Part of a small language model's weights: width 256.
Each number is 200 + 30 x the weight over its row's rms, rounded and kept within 0 to 999. Layers, rows and columns count from 0. The size before them is the row's rms in percent of the matrix's.

# gate: layer 5 MLP gate, 704x256, rms 0.162, rows 245-261, columns 128-191
# up: layer 5 MLP up, 704x256, rms 0.172, rows 245-260, columns 128-191
# down: layer 5 MLP down (transposed), 704x256, rms 0.0597, rows 245-260, columns 128-191
gate245,082,159,209,220,239,222,231,257,205,183,191,239,214,178,187,187,175,203,213,205,238,216,231,184,220,142,219,194,180,252,199,151,210,196,251,216,219,168,224,225,177,243,163,198,183,175,227,172,229,231,178,182,210,192,195,212,224,197,211,211,250,229,228,221,178
up245,081,188,180,192,251,213,249,215,207,206,166,204,267,229,219,183,242,209,230,206,170,173,205,192,177,140,230,164,229,172,186,185,243,223,228,201,191,131,201,199,159,246,183,192,206,193,211,170,187,251,190,230,206,206,256,203,220,204,200,158,209,185,243,226,147
down245,084,176,185,202,145,164,223,189,194,220,245,181,193,207,220,198,176,199,244,153,240,167,173,192,126,216,200,207,276,222,189,215,209,192,257,170,173,191,141,210,165,221,215,234,206,153,195,231,211,237,208,169,227,209,196,209,244,176,210,240,200,222,169,217,225
gate246,099,171,208,179,139,203,189,179,199,184,158,213,236,239,198,205,175,259,189,217,183,141,186,172,197,174,172,188,201,144,214,169,165,168,217,181,231,231,169,218,232,211,188,182,173,229,188,233,179,211,176,202,210,227,197,164,207,216,285,154,218,150,225,220,209
up246,096,211,215,190,171,208,217,198,202,245,229,211,224,182,219,240,215,199,206,186,173,193,300,225,162,191,186,182,181,200,212,198,243,214,164,243,187,224,181,183,202,188,234,136,209,211,222,141,225,187,204,189,250,129,221,206,180,206,231,166,161,168,202,234,193
down246,098,237,190,200,220,224,191,213,195,232,165,169,157,241,240,196,246,179,192,220,228,182,220,139,228,199,218,162,188,215,187,198,215,201,225,162,218,201,179,224,217,219,188,252,188,202,231,237,193,175,225,165,194,211,207,186,179,200,214,178,193,189,220,208,237
gate247,104,268,171,162,223,190,194,226,179,182,189,250,194,157,168,263,197,235,195,143,195,188,182,230,222,221,247,166,226,246,219,167,205,205,212,249,192,172,223,195,163,164,193,296,184,193,160,189,179,165,219,155,199,186,221,173,144,207,193,238,196,194,187,168,193
up247,105,245,195,204,220,191,236,184,259,160,175,237,245,252,217,183,154,165,250,146,181,215,248,170,190,210,175,155,210,207,156,203,199,174,162,203,177,201,227,209,198,162,224,224,171,243,231,221,161,240,191,168,192,207,245,197,234,220,202,245,178,204,195,175,131
down247,103,195,208,200,202,159,131,223,227,205,223,177,137,207,227,232,217,222,179,202,204,118,213,171,247,207,223,229,187,239,174,151,184,239,202,203,185,224,180,186,193,161,223,182,260,167,207,233,232,200,166,217,267,228,197,262,168,167,223,231,230,222,192,187,213
gate248,098,207,251,215,206,213,169,157,179,182,162,186,178,226,204,195,217,215,259,182,185,193,218,219,212,180,214,205,179,167,174,156,218,271,176,203,208,194,193,221,211,169,244,170,196,132,220,145,162,258,198,201,170,189,185,223,179,215,196,192,220,240,204,150,176
up248,099,223,167,177,201,190,193,193,142,193,235,184,260,168,231,194,263,183,225,200,182,212,196,208,215,167,229,185,154,219,205,221,131,208,244,209,238,200,179,265,253,174,159,206,164,126,184,199,201,252,195,195,197,196,144,184,250,268,240,221,239,202,208,169,184
down248,099,209,250,220,172,244,211,199,196,192,236,144,190,226,206,227,169,189,180,138,197,246,176,193,261,160,204,251,233,177,197,215,226,201,235,219,178,215,224,187,164,112,226,168,212,257,216,147,184,201,199,173,187,182,197,169,151,165,208,168,229,232,183,204,176
gate249,061,244,192,146,224,146,168,217,181,250,210,245,159,179,216,186,171,173,201,210,223,115,137,241,168,210,156,227,184,175,214,244,180,191,213,194,225,168,234,204,157,189,208,218,200,233,246,141,176,210,167,168,180,182,184,193,221,213,147,162,206,206,212,212,175
up249,065,173,182,192,225,189,156,275,236,161,218,246,244,204,229,180,163,216,249,214,199,181,156,155,199,250,198,236,221,189,230,202,131,244,222,160,226,238,160,150,161,209,214,216,222,183,231,165,192,159,211,117,221,245,207,235,207,215,204,208,256,176,227,246,233
down249,063,178,188,189,209,166,270,199,217,223,199,172,193,192,227,231,204,214,163,166,183,207,222,234,229,191,238,208,221,254,219,143,266,172,185,202,175,197,210,186,212,263,249,170,260,157,180,194,206,197,155,207,195,151,162,169,224,149,226,181,175,230,153,144,240
gate250,098,222,193,232,199,198,236,209,210,124,152,170,182,206,169,193,189,219,196,169,207,183,239,190,165,213,190,227,206,172,163,158,239,241,188,206,168,179,169,202,191,190,153,183,185,165,199,206,153,209,200,202,161,179,172,171,191,238,232,239,155,201,210,220,222
up250,093,240,193,143,186,142,185,190,224,241,199,226,211,191,192,227,133,185,215,196,254,192,202,169,201,183,215,176,226,177,232,192,164,201,173,210,212,222,185,182,187,168,185,196,234,267,196,200,185,161,237,160,216,241,205,227,196,207,145,173,224,253,247,202,183
down250,097,174,191,182,200,237,185,188,151,201,257,163,248,208,249,245,194,177,139,176,198,202,165,178,206,146,217,186,199,196,171,220,202,191,187,207,173,208,229,216,241,190,263,274,213,210,177,175,184,302,208,199,191,269,181,198,185,246,155,173,206,184,232,216,216
gate251,102,194,180,234,187,146,182,185,199,155,218,209,216,174,201,218,205,210,177,164,192,195,229,244,185,200,211,191,203,202,161,239,249,234,253,193,190,170,195,199,249,261,206,225,223,189,204,192,236,198,166,184,205,177,231,208,188,210,160,222,211,210,210,176,220
up251,102,244,175,204,196,219,186,196,188,184,224,207,232,217,179,208,246,187,254,231,249,184,216,229,212,207,194,251,207,244,176,197,171,246,198,159,242,200,182,158,189,177,197,185,192,292,194,164,204,168,198,234,197,219,258,219,201,164,226,173,217,189,205,173,174
down251,101,204,170,176,190,149,207,226,176,205,182,196,207,173,218,241,196,179,202,195,223,174,175,179,234,228,190,210,195,214,194,196,227,213,199,210,168,192,193,197,221,276,180,251,216,141,243,260,174,216,195,244,200,143,190,215,213,242,172,212,198,220,156,197,229
gate252,099,154,177,177,235,224,267,198,217,230,224,248,198,242,218,191,226,196,233,164,238,232,237,203,265,203,158,247,181,165,163,197,146,190,200,153,193,204,167,175,228,164,180,178,172,209,215,240,208,198,200,195,173,124,231,263,237,200,196,236,194,166,192,207,197
up252,101,235,196,137,137,207,161,217,156,168,217,195,259,200,164,159,244,220,219,181,165,204,196,205,174,239,226,244,196,179,185,226,246,210,197,176,192,182,270,240,210,199,226,207,213,194,190,194,169,251,178,230,192,228,185,196,212,202,197,199,201,211,167,162,178
down252,099,177,202,211,157,202,230,291,199,182,255,204,156,161,165,224,185,182,240,196,152,250,194,244,241,219,158,175,166,213,199,217,208,219,180,197,156,185,196,208,182,195,211,233,206,192,160,185,185,179,169,220,160,159,173,135,210,160,198,178,193,188,265,196,218
gate253,094,207,180,227,178,162,217,166,189,258,197,124,183,285,179,191,219,206,207,211,185,205,169,245,174,206,200,177,185,133,258,184,167,261,154,247,220,188,195,189,225,141,218,202,188,172,199,270,141,120,209,234,188,210,234,208,202,166,187,201,182,250,236,195,178
up253,100,215,229,153,229,173,136,239,207,192,210,216,195,183,243,244,157,185,175,200,248,195,147,202,190,234,178,182,172,229,208,254,225,208,210,247,248,185,232,138,204,231,219,192,210,169,205,198,184,172,171,258,216,220,183,216,180,189,181,191,215,242,188,183,205
down253,099,193,225,199,202,193,174,212,212,212,214,201,199,226,191,226,206,190,255,256,155,171,195,233,190,225,213,207,217,185,185,198,177,193,138,192,230,160,164,216,167,209,171,203,236,200,170,218,226,150,218,214,169,128,181,191,238,230,182,235,221,238,178,176,235
gate254,088,172,166,156,203,220,229,212,180,221,195,194,227,210,224,162,183,247,210,150,276,193,170,227,208,258,162,187,214,164,232,187,188,263,173,174,200,210,196,136,205,172,164,186,177,157,239,209,243,221,212,214,225,200,203,176,214,196,176,209,156,200,255,140,196
up254,092,195,191,164,201,236,214,199,176,141,229,192,171,165,169,181,195,222,174,195,243,173,194,199,159,218,125,231,157,194,177,227,203,195,202,180,235,172,247,201,196,194,183,137,226,206,223,216,184,157,232,152,234,191,188,153,218,188,192,147,207,196,174,169,222
down254,087,217,131,258,173,194,161,212,223,191,170,203,179,198,221,203,169,147,171,176,194,211,194,205,236,189,227,235,276,245,192,196,219,208,248,187,211,196,217,176,145,141,174,215,154,268,211,176,209,139,181,210,169,199,246,215,213,212,234,227,201,257,201,206,213
gate255,106,199,170,177,282,196,174,186,244,172,188,213,182,204,245,187,221,168,217,200,171,182,160,221,176,174,213,162,203,202,185,211,180,220,197,260,255,203,229,232,197,236,205,169,252,266,124,200,195,187,201,212,244,172,249,268,204,241,220,212,200,199,237,209,186
up255,105,218,195,234,229,246,208,204,235,226,236,251,122,222,229,200,186,198,174,199,179,194,212,186,188,179,228,247,150,219,172,215,202,145,214,157,165,157,234,224,189,137,174,215,246,213,131,217,219,217,186,157,202,185,220,229,169,207,226,193,242,210,219,240,167
down255,104,178,167,209,132,208,246,222,213,192,174,148,159,218,196,246,149,153,173,213,212,244,194,185,207,258,217,184,192,173,158,174,260,215,182,212,214,223,122,148,205,158,188,172,252,219,223,194,197,120,225,184,168,218,190,149,196,185,170,180,210,183,206,242,197
gate256,107,216,248,189,186,247,229,258,224,207,150,229,228,232,228,242,168,243,232,156,216,183,162,198,202,195,171,181,223,163,204,179,196,204,193,160,188,197,153,191,228,209,201,182,197,167,205,187,195,186,143,151,162,247,174,211,175,205,201,172,233,195,185,185,179
up256,109,221,198,215,189,194,207,215,187,193,248,164,191,241,228,154,224,213,229,231,249,212,194,231,181,183,158,211,190,142,161,232,235,198,162,215,221,248,215,213,222,236,181,175,237,158,215,187,202,177,212,142,221,205,183,172,194,167,202,218,224,194,224,195,249
down256,109,170,192,167,166,231,198,246,198,197,241,243,210,167,180,180,165,191,230,194,241,163,203,210,187,184,169,247,233,169,186,119,188,200,200,221,198,227,207,269,246,204,216,195,219,254,179,167,184,223,156,211,176,195,176,176,200,215,202,222,173,258,208,167,188
gate257,073,184,247,238,185,233,153,272,248,150,199,244,191,214,167,149,221,244,176,176,176,172,221,207,165,187,235,180,142,204,181,192,237,196,210,220,243,183,220,216,185,207,207,168,232,165,160,155,203,168,190,214,222,180,200,178,160,183,181,215,211,176,199,192,228
up257,067,212,169,193,177,193,248,114,189,232,212,148,188,190,240,229,198,163,260,223,213,199,149,186,213,233,140,197,202,216,222,172,136,225,226,224,194,230,214,184,196,174,215,246,152,190,243,193,230,186,162,173,179,241,194,168,231,225,207,209,200,203,168,155,236
down257,078,193,236,221,137,245,178,207,173,190,199,232,173,147,252,201,173,200,221,242,149,180,158,184,217,231,172,198,208,184,238,207,193,157,205,189,193,205,204,182,235,219,214,193,198,161,209,168,218,220,238,198,208,214,220,232,165,243,193,198,152,166,191,229,235
gate258,102,181,210,195,174,166,211,178,205,167,181,147,205,210,222,253,222,289,217,188,168,245,170,218,233,207,133,156,136,170,202,221,223,190,191,198,161,196,196,279,251,196,239,181,197,193,216,252,158,221,171,209,182,221,192,202,164,211,190,181,198,208,198,187,195
up258,104,238,175,182,223,166,191,172,161,144,142,213,180,259,184,201,201,264,256,247,214,182,212,235,150,228,145,196,207,222,238,202,196,209,177,218,224,231,213,257,243,192,212,161,218,261,188,195,176,190,220,174,220,184,196,195,151,213,199,176,179,192,184,188,231
down258,101,226,205,224,217,213,227,223,217,258,223,196,206,171,214,196,187,157,252,221,145,186,217,222,234,168,198,259,254,208,188,183,158,245,204,155,155,274,177,212,158,159,171,197,219,189,143,196,211,212,150,182,264,208,179,229,213,195,181,204,249,196,211,184,240
gate259,113,156,229,177,200,209,194,202,207,231,179,182,175,184,151,177,161,219,177,228,175,170,223,164,291,228,161,186,229,192,198,182,189,209,225,208,208,212,215,186,221,242,234,217,181,217,194,227,203,145,216,159,152,257,177,194,295,207,246,136,205,219,174,215,239
up259,121,196,209,193,234,208,189,199,234,163,192,200,191,184,212,179,212,169,225,230,187,215,227,147,208,212,205,161,206,226,237,195,238,236,167,139,237,202,199,251,195,235,180,223,196,245,221,192,229,151,170,147,185,269,148,195,207,181,234,169,176,221,233,206,221
down259,117,185,177,156,205,168,127,197,207,205,144,167,217,222,176,146,195,192,199,218,146,226,231,188,194,216,194,149,196,186,177,197,230,191,168,207,183,194,230,169,213,185,190,181,227,178,205,240,190,178,191,175,192,222,269,246,187,205,199,208,223,224,222,163,198
gate260,107,234,184,225,287,170,223,273,174,237,132,152,208,212,188,163,177,270,202,239,162,224,159,219,202,218,195,163,195,163,186,176,214,202,188,187,178,166,176,174,195,213,178,217,155,187,174,241,207,205,191,173,188,140,193,177,199,251,210,143,157,206,211,207,224
up260,102,158,222,228,203,213,198,234,227,154,197,233,228,165,189,209,212,184,143,210,209,190,277,203,184,169,199,191,203,195,188,209,201,207,188,190,215,150,231,206,208,190,253,132,162,155,246,182,184,217,170,215,217,196,175,258,197,230,160,210,220,172,185,233,232
down260,104,216,174,247,233,178,218,185,247,214,172,171,225,144,250,222,170,231,265,217,187,214,235,220,215,199,245,200,204,201,169,167,188,192,192,190,199,214,198,202,184,231,162,179,188,190,169,203,204,179,204,200,206,177,170,141,218,215,224,232,204,188,208,192,191
gate261,098,187,218,217,249,150,196,244,183,260,181,221,102,177,186,185,203,238,166,233,213,209,216,154,224,206,201,269,205,178,252,294,241,199,216,199,204,173,246,167,194,242,255,270,198,184,161,229,207,183,132,184,230,196,201,229,215,301,206,184,166,170,231,227,208